python train.py --n_layer=11 --d_model=384 --n_head=6 --n_kv_head=6 --head_dim=64 --d_mlp=1024 --vocab_size=7719 --activation="geglu" --norm="rmsnorm" --norm_place="pre" --norm_eps=1e-05 --positions="rope" --rope_base=10000.0 --rope_fraction=1.0 --qk_norm=false --attn_scale=0.125 --bias="none" --tie_embeddings=false --parallel_block=false --init="normal" --init_std_qkv=0.0318 --init_std_o=0.0395 --init_std_up=0.0455 --init_std_down=0.0455 --optimizer="muon_variant" --lr=0.0101 --beta1=0.95 --weight_decay=0.0 --lr_head=0.00768 --grad_clip=1.0 --warmup_steps=200 --schedule="wsd" --decay_fraction=1.0 --decay_shape="linear" --final_lr_fraction=0.1 --batch_tokens=131072 --seq_len=1024 --doc_mask=false --train_tokens=541700000 --steps=4133 --dataset="wikipedia_en"
Each number is 128 + 24 x the weight over its row's rms, rounded and kept within 0 to 255. Layers, rows and columns count from 0. Numbers have three digits each. The size before them is the row's rms in percent of the matrix's.

# up: layer 3 MLP up, 1024x384, rms 0.0458, rows 995-1023, columns 256-319
# down: layer 3 MLP down (transposed), 1024x384, rms 0.0455, rows 995-1023, columns 256-319
# gate: layer 3 MLP gate, 1024x384, rms 0.0452, rows 996-1023, columns 256-319
up995 106:113117121141093136141112118099121110153160130111173130135136092133119169114157090131133105100101146123165133140152182114127113143114114106149173127151143091132140121121125152160146141141110090
down995 103:092145153133147162156136125093090123141134182173125124107160137146133115141127120123138156163146120133111142106081121148144127124131170118115141105134101092145187130136108101099126159137119124
gate996 099:125152152136147084119164135121143123078123122120103134149089133138093097151099108119154126120172137107126109112156120121112171090164131109106181102115144096110170084121149155098099151116136134
up996 102:133112138162126164105174123145106171131094141124153099170160148162095103102110103123103151108142130159143134145124117108155129150145139139076162116080144155155120133131138107123055101105147145
down996 101:133149107137093129097118098138160121129162076174143151201133137157086120122077100162092198111147118137135124152127147086109123132171162127071159085141116119171138133129174149146131122124125110
gate997 097:134069162139145114089169079112087075078135144112121145145107160119114091138158147120111094149170128135084125102130124103145088155128111117114137137123141072144141156079103096144136106098102107
up997 104:158098122138160162111124166163088123142119143125110102097112143098135123134185138115128125120142118127156103133081177122091074119152127100114146152122108126082115070152166093100102118143136142
down997 100:134139103136115145111148125080125156127091061140133128151112131142135110156157144130147146107145124111112143101076125167097096107085165112109118130091126132094138149160143167087131138157095120
gate998 098:154089181122111126132131105137112126100159120148124120114118094135154136175098164129104122088103155113119135115147096126115140145128114107097088145135111121159149130109132130127114119152168122
up998 098:142151140082133115106153126129131131134132110091082139112120118108128134159128065133136134110133168103128089126118098124127109173143095100076102121146090112152139165126168150122157129139145131
down998 097:084200132128167130100126070131136122117126100138134129127101137104132098108147130140123101168167155164156159135098127130135104125125178139154141136129169098140142189146099125120131111102128150
gate999 094:108085153134173103114117159133132108120127150116090146150147129134105153104129121133122110128132120188128126127117124126071119133119174148110145083120134187139129118159112157135131099121131108
up999 089:164173123108140162100133139138115134093156109101129114096106132111100071141117125124115112102163110107103147151141113159151118152135103130123138113177079104107108095111156119136125141143112137
down999 092:120162122149127118141126119074138107184116110157120171160112150154152144128184155099083101083170141111119167155081119154143085129126196094120121124088096091092129159089120091162121143150154157
gate1000 098:116121102110135152138104161099145095094143102127119160093131127104093114106106132119089132127129166129152152132109123117163120214094081115125131145140156120153109116134136124131171147124124186
up1000 102:094181113118168157156123123130109131094129144171097118103111099150117103142144121089144139117107114160117159135095105109109147126163118149116125165135115131053112106120125121092134132167110133
down1000 098:139154103177135147153124140119128153051106087131146089109120134176139135108101097122107114125186160131127128147181137135193126147142138132115151100091150140143084179142110125097132154136155141
gate1001 094:149121137096107113132125149119135158094072135141073147144129142109107148166066129127108107123139165107124086098139088126138155171154139153161133122079125161111154149138136130099125124123132132
up1001 098:108107134107152122093121118144091087103112154112144140155087135166097131143155129148132135093149142087105146143111123124116171200164132141129137138080168128169139132114144181099114178115137109
down1001 094:101124144143159130142109103112084131134119136127134152126111168128092165132140095106144092121130146171076107143081137170125111084108118152142143100082074116146121122070128122125130135133100129
gate1002 097:129110145132162142121129130098098146120120150116169143134120115138141128105146100171128123107122111125109111093157104169177137106143104100140121090131094144121127146113169159173081118143112159
up1002 105:145136105134139145126107125128135111122101102116122091150118128097135180154135122073121131116116147120158136106138109114091119129132052099082153156103119127140125157137127095148166146121111116
down1002 100:161132089138128109120117152116114119116124131114124125173160151112159199100171109112152121082115095044135121099118110135135132132123123116122108080078104135129144153139097084158128152109083093
gate1003 094:148140158098147102108154097077147066120102163105114124108144156134152165117188118139135116107142118072147136138127126132109115149106119110170110139124092131144130132159112140194099152120155078
up1003 093:119125146132116110109118113144160104148107141140110126128117159112074093133106132110096144121129143130130120102129125110108126099163151137121127116093137092112086108136146098045199138127080132
down1003 094:133174135124141118121147105177142135130160177127093130122136121130149072129103117120107155152151149150094110151082108109105120123156144124112158097098132141136112150150128107094111116151079109
gate1004 092:116161181156098175134119114156118140156105101085149099138120128097126056148121147122111172163108144095125138177115088093145150119110147154135142092121149116120119144159112174074137130146154154
up1004 098:166122129165116126102167140136151144098149067121113107145118149147115105142128093150071135184123143099119128102090085105159109131115138089132132135105143149141139126117119159130101105125160128
down1004 097:147110140122110131115145099144145124100160108163151161179148105124121105136133143122171141133173137171089108087110127168114091110097081160133113100106154165097135145112132130171152126177138102
gate1005 110:147123156137126091166111080134112163143156150081126137156122126102126131190167147120134096146105118133145137125132133091148111123151136136134074143118124110154123140098140159082127147144100092
up1005 101:141089122121173148092139178091133132102121165168107099084112126109120095143087140145080091111118114127139128125125137101142106162133146138116111111139130192149096135120125155136171110128120157
down1005 103:154116108152108122152135126164150120163142128142143096128127127127158155151080135146150119138126131153158133138147121095083123104150125099119110144147160123096157134121110199132114123125105122
gate1006 099:117134088155187131129116103114160125139155137090109129132119161134153109140105152172149151103091122122117071085138120131146153136133084120115147152128113133129131134108132108103125134146132142
up1006 099:142169103113135133134128138105097110123087147111137116088111111136115125130100160150090126114153116142149155111130062136169103157124107106111135138138181109132140177124124099102160122105113136
down1006 100:109097125127095114121176109106068113125153133136106137067120157143107122143146130173093127126166117142168113136132110148142118175086150094095138127128165110127169134092156158145160134132137096
gate1007 098:086124140091122121151143092142112150143108157134144153149100155109135130128075132173143111143084115096082141110102138125121130116080181116152158149108114110140165088114114163088104139155146168
up1007 097:146111145161154125116103145092075074138148087104158113093157121127100106100136097099107131129140140129143086134103051116143143128132168139140116120086147130162151183132118092108120114129162156
down1007 096:138111143138149134117118139090136124079161128137120133090165087107112110106161135136088139100174146116135093119117125143160137163130141147132117110130192120150154134107100080112139139125099153
gate1008 104:132111141103120134126135120142153135121165115140119112140162101129104139117136140116156136111111102182104135098137134156123101129109118143119109105162133087148119107078174153128130146160156100
up1008 104:142109164127149126141131121131101136117155081114108142082105134143123121086146136147151092129163118150105131108113109094162146121158118133100130175108131144119163109106151168085154071048118177
down1008 100:132166136110161178126107152086075128120125168142114133130103127097153122162121123164111118108109124136123141091120137160153091123147150139110107111149122120102106141141136124079148120104136131
gate1009 102:131140127085094134086156171142135127113160081139113157114111140130130122142112148089114118107106110112105091153137093163125147121112142106123148126160117107067150129103159113080103133161166173
up1009 104:162114149140145153070140173120163135132145139127133164184138110110129117129126141122152113082112123122123147102098115169135098127137092123137106124157109145133116089132125121138166129121190093
down1009 100:139105115162077130103117119167090184140111125123136121141126116085134161114123179112177140116116141134127092114156123122141160118148100072104157133145091142162101175176160173073150126127147180
gate1010 095:142133155107141140123112121128175139124077165098084085158081142119121145157098114138132120103134116129141107142157130114157170131124118122060158166050124082141133150121137139130154136101156134
up1010 095:130122113145124110135123147124136144122146069171122086145163143116125118138156075125122148112088100140148108110128104146141113107141146133109114124157120124151130134124113107118087088160095126
down1010 098:201157125131121108113152144157151115154117150156131107139120088134137151109124125087143137117161111087152158088156071115111150129125171125109140099139140154128120128132094147136089165145138109
gate1011 101:167103117102176128142137151130116142140129128167115136100127110147138115162112132095119177152128150139091130145135134094122075118122178117142122114137097088139121081113137172110121131098148138
up1011 101:129110125149159118129107138112125115128124148128151094130127134081148146133118124113163102138093156117118125129153104143144138127131121128150136124109114123116192094116123110139153145117129141
down1011 100:107165155122142106148108123113108100160149170132101090137108124133137127116101135088146124135145080111144124140132109074133144160124128133137110102104173159131174131099154130112074171134124114
gate1012 102:163108150153138097102149141147120083134117102167124128088145134131166108109106133120124120068184127116119169146116151081144139135102120115155149090126076100133106146128132155100107140126133122
up1012 110:101146121131121110148116120126110116164118141155076105144085120114172119136124104162131127094157151157130159209146131083125098142089155152147144153130073104096127149134138125126136130065130110
down1012 105:137139098091088126126105139095129156148102159130119104116145125101143129146160094104102150138152166150149172191135158162148143145149108109142123134152095108130142122095146097134140142095157106
gate1013 099:113115111118100132104118152111140113116121151116184122146143153147134164153117132125138147116127137135134129098171086132114156138137145122137110112138160152137104121082103115165151146151132141
up1013 096:124134120152157143123132101142139110163084100157133163102123136141117144135112141150100116121100104115152108129106106126101109129150104124106154120114119097176099070128154137163128108122140172
down1013 100:095142107129107125120120151116139104137117130133155154174131091128129094122107157138129119103145101108147129152108069139156167148130133124180110154160155065160135140141124136141096134063145153
gate1014 094:110149140139103124126155135131112106138107128156121116168138120094133129133125109163112110122098159134154124182158106108104135123134125112095102099133117112139113159143108092131135147113101129
up1014 094:107134166172089115168140120158141131137174146123091133124170125150121119120131160123117135132124117141140123122100124137108095142150134098131156084152122139126124172100106176160136148149107146
down1014 094:138150137155085143118111137121146172070104134141093159141151144149129132173094128139091102091140138137113110126129108165136197118118148129110154112149126148105118163124135140133113141082117155
gate1015 098:084125175109127123136104150084139097094151112111122148141126111147153082167112122118145120091105126110102132105135159109164141126121158101163132169125140170143151125137111140084141142157097125
up1015 094:145140154118127161123168136178107111129135130137191119120154086114090149059144175118130148127111172130155136104130078152154109152148154158110099146137140090136126146156122124130176140153125109
down1015 099:119139122097133140123135110066173065105118122121138114189121154151178116138123110128132176127130116174135087083122127183089153113136105136126143167123137121117135179122116135137114149111140100
gate1016 102:142129136142107104094102160134120167135140135155146127105123111088162116107150141132120147134110100117135125124099114169165088103103121088115105096158143152098146120104104090101152129119126146
up1016 105:110108114127140145144142131148142093080143127179118125140118110086108146155105098142126141139136176109126129162158125144142143139132118112160156140105172124146141076144107195153112153106083152
down1016 102:148168139160132154147137167093162121127159141141115083127098107161149122095155139115127158127153163165100120097129145108132136126092126119147170113143092126148129142097109112088113105122153132
gate1017 098:101113063116151099150109193120124113133151145199106123173132144125139127147137111089125160109165112146126153110102109097144133118114120134142121111144147140097101104106115108147121116142156129
up1017 100:140145141102128135126081144089121173126133142120152134154096181122114157100156132097177105138115165107104121150144160182132163148088122139111128131160096069111148124123079180139145116161101140
down1017 101:129166139132136157127126143109117135137157163070125105123135089127131146143143136111118189124133125098103120133118163100132103104149123114144155106090107144133181140146143110112121127088159173
gate1018 100:095080124170132166121134106112118143117151121142147154194122148146145137107116141144178133180146080139078151119136119107118153110143100144118153158085148127134152082165121139134169127109136101
up1018 093:156137127127136126136120151103093122118141085124088120212117130143133133132137129174127152112126175159086126150132113126102168149134116104138095112131095123146117137110090141124161167136151160
down1018 095:112081108148140112131124128130100111118119148159138156064098102081144133117128152067169132128091121063099134131145109152131133145093107117105122088117127157120134108159116120125170121067137149
gate1019 104:090125127117119090100156111105139113123168115169135119149166132150142116150152100129080145132161153135129108129143150135143105125163089094146084110147134104128221163094136155108127106122111113
up1019 107:121111093110145083147107101119128122116134132137103156111122137139114142159096166082100115117112073137136152139119149111116110099129135161122157101126116119180109066116162128144167133146130141
down1019 101:115081096160140131099137101126131122130090136171089152125119139163121149128159143105169099124103124144146124146117167129108136106132114129139136216130088116133118135125123133118115116133144175
gate1020 098:158077114179141122077119121121104139124162131136136126145137092122173142132135086133100137136087095091105103118135107115148143160116124155122165111132126132129127100140106142150100113128100160
up1020 103:126143114139157111158098145143142135102068068142094109153159112139148114115135107138116114116153128107168090129153122166088112088080140119118179137137107086118114105131153166123126105099090148
down1020 098:119116108132139100184143114159107120122116116118123083133132128097087111146101078115118131149134108148113155117113093154092140081091100183108137105134120120117114114141155127129123140161132140
gate1021 093:111126150139108119174156086175151160109099138160106115186120149149128128107129148129154115138089160141118145085143127146121172148090110125095098151123115123157135136168135133130140138129141108
up1021 094:117119126125143117186157120144127085095156116137119133122111198157085143133135114140153113183146168132169116108103112150121115151139105135089117144127121144141151117202121170100122146123143140
down1021 097:182139140117141154144148115144141119127119119128119113132122142122149117123138138102130103181160120164125180145146104129127161107130123168093097120149145135119081143131084175095120115156128124
gate1022 100:144147154094127137133096091109132179111122120140122148130106119140173129136125165046119111102131165100111158141157136140114156118140156140136139139130095140124113144121156165094108096140119141
up1022 099:140173143132080167142114131121127123109147147140113128092096141088162139119138125133092141140089141138130113124126129117144158127135131078124125111114163165136125125111089145140170154099179117
down1022 101:104163115182115150156141184111150093138107148143120116145092105099164111080138121126071087103111144131132150096125136069170138136160149163091154141150085149107092104150147125118143127110139129
gate1023 104:145163133124096124095132124108129120139105106152134132145114138171165119160142136160144158098120158145102146128158182134075126104092162096145128137110117142136112155161113087144184176135106115
up1023 101:112076130114135102156115139191124122137137152074135116101141129118131104111114123131121129115121180102150110137145127140093131094120103127161121119127093149144139159105126153164097106155180113
down1023 102:112134120116127155097147150152148124104169177177132095139116110129118115117159150123106158146135067134098165157099169099132146109133151159122162172137132120142135107096156127129079110147117093